Weights of a small GPT-style language model, trained from scratch on English Wikipedia: vocabulary 1024.
Each number is 128 + 24 x the weight over its row's rms, rounded and kept within 0 to 255. Layers, rows and columns count from 0. Numbers have three digits each. The size before them is the row's rms in percent of the matrix's.

# layer 6 attention key, 224x224, rms 0.0308, rows 0-113, columns 0-55
097:101098179118132125134102120079146118115110163181152122152095081156135116131113169131081134111137098107132214116102119140085098103126169114126136110141096131126146141141
084:146130108160128148153133136142131091123164126122123112149151167143117089083134095120116128124102144138105133155113161093104110164148099085118093110083131110128080099111
091:152145116132176128171104107124131123078137110118162115129121111138180069122146129160125115087124124149114099145139118126113110107108157103150173117152102143113159139123
088:119118178131145144108146120116115123129126155078126138124102071141108117116148127123115111130112126092125143127145117178099143134153103087115121127150090108117132133134
092:126122123100158179102145184137113172084128138109104165113125088176099147130146131125136118159128145136109122177113104145078123160130121187126113125113121146141079149165
099:163126117101132148141140127127158148130115111154116161110161131121140150126117083147118116117100120105146143093146148198096126141110107140132143169141093136129183125110
089:101164155097102154158128139142160128128125160135128129151155161143179094113163098147158124149129096128131092121118131113101117106132117098079110140136121078120085148106
091:140138065109132137127104117126169098165075146106132137180127119118162125165119149145088139103138118136120138096115160105132138126174150101140150119157129144146109154122
092:122136134133122114135113155138144090088106108135130166123148135122152131118131075111124132150149139135130167145137155134108111111098151145160153145126139093157134134129
079:135146166088188161130103107129117127174151109116117134146100134167120104132139134103116130090117162134129148137157122146105062108122121153139169068120142090109182145144
086:132121127131157195119096124148121126103158196126147140130119100149096154102126181151144126093132177074160121143072132107132105142098145137149117206121127128121121098121
093:130151099146148094106181101124148130123142128132123127128121097111170119163103095114107090095135125091174121146096094151083154136114148140126101163161130107135130129138
096:054148131128159174107115103133115167118120143129112113101143086163104122133120093138094114148134108078114124173167114116133134158126135155152145116127110156095156114081
108:193096157129092120130120111074144122120115187184117109132144112119143113136118132099142102115112103127120105127150168155102177138157141131142139138140101099154153139109
093:161127142063156134153131108149125134117115104108104144136141086129175152116140127141135112100070117154153123136118182161111178107129094153126112146146103154126150084097
092:090119160106163079141112180133133110115095162142109142167112115104127108158139094121099145112100119147141106107122169145162133108131135103096114113149152151140098127183
099:150105103139149121133141136115149115123143129106102125164121099148109113121136139170123125096109158113102128178120143167125147126148091147096097113146114115126129120101
091:139139145120133165147116164110105151111146097127164131152118133187116102164108101106094092086115116142137111103131111127090128120115157162122106121156120119150130170098
083:124140125125199115133133128112120147149100139076115111113114152106078126123118157151102135114131181122120115175136125104123150130115166124100119109154132113142137172116
089:092138122137134154146176122148161144131137115156093117131168148155141125093166133160115129123151088165106130129092088089118139076109116123129131135102127112138120149092
084:133149101111110097126127116127148133137166128139154087104104125148094100110144170167114132126149121153137134103123177100130163095125160086099159145117088110122124129110
097:125149133131136121076066109161126164127166161157102144144138136143121091120109098124110121165135132194080133109110101168139108111123109142123154143121122119146125148163
094:104140128126144105078129135159133121146151119119131116131140119129083100137149127127112130103117180101156168133113097096105130147095166103106156152183105107135115114135
089:113110161104108139140095088143127143096139162136144141141157086159148143126135174123084135134170142144138171113115119101162151123137108127140141124123109131143136096118
084:095128098118130162180131157136169112127108140087128097180100083100149093120145140145113125122121140116147152153155148132097132133143176137143150107133133127128103124127
090:152102102149156104142109118118119085161125061114154144122136113119099137137125121111119122143167103115184122140171179156163133133138106139153111170120138123130130147122
096:084077158138080143167124160094120113177126147155114099189075127165122097127121162136142134116118153168110150176100116106156115124121099098081142121086151112121127135139
095:119143151158117154120119119057127140144136169119108144150123115081085177188106143102121139138116141121134098141127069135143145144121165136129125136091140134112128143155
098:120113142150098158130101137134153151125133167155119158127143150159116153112170114164100126157145163160115154112113128116128111128123111122143125136123156089139062101138
094:106122143113130068117148140136106133108128091130125127160142122136130106152145129086130125147155128215145113108110120081137153146123149112119141109132121137133101156147
079:131115150106072136136146127132170129164072121102132109146114098157167127188123128103082154143132119139159117106125110125102134123095122095150124097132151156122136119113
081:106141127115105143141112099132098126139117132142111072130126148149090089093145092121163126117103150172092160102086169162121117142121095122149130171136121101113129098089
116:158118108092105132116185119153117159156099111118114127127147195091154127121135129130161128143103088156117070088126134123151157122133104112136122133091135129163112107122
101:146179143103111149138132185125146118128172129096124104142090129096099134129100127144140158139131125100178153139133158141067097130109145121108156101169127160154105113120
106:112125094151143119091134125135171148133125107104113150127131137130104155136085109121089109136136108118150156139138111169121147147114136130069122141157148181157151153096
101:161142146144092133102114093109124082152143112134201084142158192093113137132177096118178131121107099131086123107123126101098105127173105131165122087100138124146096116087
098:088115108101111179110124107115104147068091062110154130114172138125100180145142120121088066130152083129106125139152129125124138161135089101172133126100199118088139122132
112:118136122139108116123089119109131112123110116079156124161095141134090160164167126124150133164146127136111106120131157116139116144124120121157133135127110149112113108166
117:150115133158214135114113105131107111123156128158174105091118152123119132085147159107075125135086162100136129133149128198081124162112169190132129128134136111095168126102
095:122150124113133141137152115112173188152085156116116142129109115096130106125113127156096130114141131155142139134110129146154074079171146126120108105114107134130147051127
109:148122169148131143134133130130134128156120115131142154135152136144086144142109116122083099111126133056144096136152139157123121128148086083112118148163141192129098139093
103:150148100120139144144121134111128105134125122110087093129110119162098132090139163129113155127139130162153113082107119107125145110120128110135116127113137092182104127141
107:116119132152116149141118092129092113107104152102108115111179147143129167089148093173126128085146128117123152111101148115153149169144153114133136159101148110091098156138
103:139128092142079102121120090107135130115108152129147119102129097100162103105169157141144107135110137126110117131155088109073126100131079158121123171098126129152145145126
107:113080136154170114110143115122122102135146134136121140168112134142097137160070107128077096093113112102154114120135087128123128157104152150106164162127126131197151118115
106:128148154154125127100187134086103134150112144173112113146145121119144142160127135116108104138115148124086158146131093127146097142143152091129092146115105124108158157124
099:078103158121157126129102138115114142081147115145104164088178158131090117117128081096107126141126133156104173127144159150142104169112121124128167129121102167103100129202
104:159117108084106106106064159128139124150137143127153106167124095109116151141131138138145102142141150170073175141131155145164123089104126103112149141088096085175169137103
119:130117118129153100105078142135170154155112144108104139179111068094176138135149133136136142100123137182074167119123113129101130140143140124116080150151130141090152090068
104:098122150110097139155120167134094144134136121131127153155111100139171104040132115156095163135116121180072163110111089145122104114126105117161083134154079117131110154119
093:116157136145157134124141148116146162157152109097136108119127143112094139130115126145144166131153146108094147135130097106126111086168161169107105118115109126128117155148
103:095122167107150117159134128147139112125177162129168098190132167159125131147132146114100128128130129108150111149115214114112130142063090100140162114164137138154124122113
099:142138147091114133106206096147167147128137118126151135108130146073154117112114094116097074166138156167095148111141123129173125119151118126159107095143134108132102160189
117:121122152168152100125146120108123136139125147130123137107116170135099141116151142139127149099112150133093104128135137138126145125132187138143131146093145112095138118156
105:132079147151142103134135096079111200077087129130169166103125125132149107155128089132113154114128139144148130164102126127161132125139145124133112125105170115100117161173
107:087087101097122145114140127144105072089123149176172113123146154143097107158125119136138116104106127102172132112119123101089162142130173185199152165139126122097121163126
104:133128144141144138095077117093112117133144111120099164117116151106136146127110112127118124137083129101148143157114097114135089125140124126133133131141115162119095076160
100:122115145110122176099085124099105105159185184113119121145116141139104120086137125111122176117120121111158144107086124140102110144122087142119152119136117079144092073134
101:140129123130131179145148125134116137146148096084110154090142076120090135142110136096107117113167115169159109177139131107153097124188112092137107137145117127115110169130
099:097151181138115176160130135149098113127091117102119184121142140124084124150139130129136161109152114082139141125088155113105127154116131104149115106132100093106128109112
106:103075131123157136087103145096172150136092119125097151155112133128129128120149112141127128138129126144174158170106116126097125148158122153116205085098112127181120120165
105:124169106092146166109134110135137124173168138118098137133110107142118174185093105081153094118114132102154156120118138141117113126131129104138119103093097142124129122151
101:090124144097146154138135109146127159121155093129117110177101160161138113120103120137112153121139152177092156133069176159139123129122160108082168124139130154124120138088
113:120150101128106089096136154145164105133145128157144114098117099095132092147124125125142165103104149154153062132090127130159151120133160129147067113124125130101155158127
095:178128173096118158118115145103096122120144128100136098115140127117122125129095116130114171137109114149113159139128124124142143102106173090146116148113102119106139133190
125:135127113148125119122160127130140125167130129096117114135110143122074158162118123108128132149131134120164094122130145139198157133125141167142137142128130146138116122140
107:125119088144119130098106119146114151142141157155132127097101175148132120058157094121150116107110125134173066100104112105099141085086117117130129114131113156135158135146
100:061136126140130093128145121155093114147123157130092120138107120112138097107156195144127114121152108142113072096100140102160105150143149076151144102125108138106142119156
119:110146107138114164126105136137118157127151135108130143099098128150161150197118125143118084140135107073132135120122134125090080139104146109126133115135111141099155132099
103:095155086205124128147136076112111115153116093096150122127123136120117106134133159110100099096141144089119137133103135089112102132133117163157142122117146108129141111099
108:187131098138085158134121143115085109114159140128159121150133094177150127153145143137121071096107118131103132119175144101118143142101122110158136142146131150120144111104
114:142101125152076122140162095114136111129117146138110129142142193134176090134156160152171122155150115133126145077124149120165132108143082097134121135129144151134148135111
117:109160142094179117135170111139129129110103128128111137108139091123158138117141155140106135122152125118076120150063155144152151145133187173109154111131160132126106125148
115:154112156120149155147113118124127121164148124123094147139144090173094108105121106113101112136192145119092152148115124167115181118152111123136110130117122148137126135096
094:146095126184139166114133104114140137119156144130101121121137130104148106122136137131147136143140120158116127126134111167102058155148161127144156183165153096078112141113
113:157147155127126140125119129154135105098131118100117145116109149107100107094189105167100172161091133114141126143113134125154098143148119117160095111127158163151140112141
104:107131107128131153142144149186131095133133173142108090128119176122100144104134123136131095124144152135131145088157157098128107117109138115163060142127114121099117096136
104:116159188101126139114092100109108096103136156141118179149129153142112119121148136117092141132168128139118112166152162133087096145159113132144134179127153146128157132100
102:140146134101126128114164142121137119113126139124138099140143071136123132098108122154187163142123117136138090132151111127139134148099118141084134124124133156135114088136
112:117166136092131125126116178114151134126161146118166146129089165142079135151106135140140121116147127058170132143121085100123123117127178102132087142135118150111135129170
116:108173146133161150144095127145151109140163128137088147150090137135100111112103130067115131157141160127135151128127104183129120120147125167130131080163138106113141133157
115:145135167148110161161064111162138108145128110112119161171111122131146131098152105147112113120121159096107125143114121120115093092133086106132132111144143104134100079074
110:113110133115110134132184144161107182109133123132149102128138145134149127123130097140166146112141142107125121127095114106131132142110074121145137130162113127129092143131
105:126091139131145109091140133118151141145117174130127138085121100136125134183163114144145114111129162104139143166093134109126121131143156165133127115104145133127144147093
111:152092128124120122179133159105143099162100157110069088126123156080125117138162141118108088123182155161174145126092083178152141151154117105159095137119148109120140138159
102:152113182136078129155142131108163106086127092161127157150122157134123136176102164152132145122176132161112069139130132135105142105139134095151131137133182124115083128126
105:179134138082099096132136140109163128117144121089152115109095119146129123143142083122135121135148120144137085124126127077111146162149106115121136126130103097129165137152
110:133103153131127133095135158123123100122107146127169157143144154104089177117097137115113110130119171097160162151147150161119161153121102124111149142141097131111148071109
108:149173104113135129119153134169120121150140127124097109172119139147100125115147161093129146103169138112122151125126156127144096092149136111094104112124124157178142090095
121:155127129132124183159102142127125105138152118117113126096166112147137130115121111127114096120117095120129136135121128164158117126149077132137101135151153120166116140134
113:095159130114056117158104145150125143116087138166120149183129150130147124166137125097149099125167119154086092129140138111182158122124127097142113134098157125130110109144
113:125164106109121132167132132134127150160113116133124133116141141113133095130144107065148112129148126185139125125094141145133163102140107140167121123097118112107054141120
105:166122114171144114126138097114141112130112114116143108133104121143127164116175122121105123099116139148107137103126090134128143115114143148184109107107152130150106139161
108:116143095125104119150129168146112117141120111143133051117105170112125141137108161154080133119156098135122113119125134137119160122136180131099118100126159138120125110135
120:122158115143168139115132146127141117144120162092142125117119150103081091092163152125125149152141115146132139134091142169135084144113173091129078112122110149114127132119
105:134127133163143145081095124151110165123125154148137144093168118127094133113133130123153147133131121111154058165143109114137133199165088127169113133124117125119128168114
098:105119103138111077097169112130127125109108142105123111136115129108121142103093101125124146156137103168109075117111140097139173122170141069156124130095125131146126088102
083:122150132126148127100151144116099130141124133098152123101147128125122083155125104127143140120102102124159129111133152130126161186094121114104096131153144156077127131128
091:149123124163158135111151160122132140131129141157109151125117117118073171181116112114149115143108131127132107082096141160167107127128123157135136130129136132144164127140
093:134130128122142148114141116078147128161148108140120125149130060105099107131139125127104124121119114135153187150131148118074092115153098091125144135149132104149132140092
092:139093141101101139127093087108138116120091104148154145173127088159170149171118118139120149128126105174101159092164158149117124130108089142165162118115098148109168092097
098:147164170097085131169169111134156167115122149131166091117143105182172107123153129120143126097131116164125122075099120109121125129128124085110130146107113093179121156118
098:175125113149164153152157094110141129169128144104128129115148142097113152119111104121121113133141172076145116121199142166115161132120144129124086098126116091186121143154
083:136139142145120126176128125140113113136152131110159098153109147111096162134128157125118150125145097125116126167140116067125151121135160114085109118129126143133092139116
095:145109154133163120119089114096133107141174153116156109073129149097121146112115112135120190118131112139165090149126128086162108134112117113114112116103082117137147123165
096:164117118135108149174130137160081158135140121138135124115104116130153094129134130168125118123090122145166099103132153101123130097188081068108164144153127126173105147165
094:083129127118172122090119119111150129153153162152107108042134108103128150075110130143142152104130104125126150100122159150130117142091172110124146178126132140146179145123
096:123123147117115082120165159121132136134129138130096130090111093151152099117137144123152173118163127126132117135114143163149120161067138094138125115139133159114113148160
091:107095124144112132117123151088110129116158142137115141164097082162141153114071131125135087097123143127112109112115098106084122125181121124104124112135095128153102090099
102:117148078093119140144124125162095156113133083145139146105174124088170094106153136133130139158152112111125100108148141107149100139163138150147086139133173144119137134110
091:116067114144116131126099101150143118124139148131113130130129109153113097142150057117143084133152113191129134173111097104130089130116151157132133084136111112141133151144
089:142138124137163097111119112141138136130130150131141151136117123114149139111115095139096079126128152125144148121087141138099107174140092105109107116143126164109158077076
091:127133127184127160125113125126139101117114129098134132170123135113107146162138105099124156165115140163115082124119144138109138129126157144105147100102128098096146120145
095:127144090130166099150131120130140128108146126125159087124149141079134170120133145158120115059138154099130122110158132121133167106101138133162131137160132205101124110141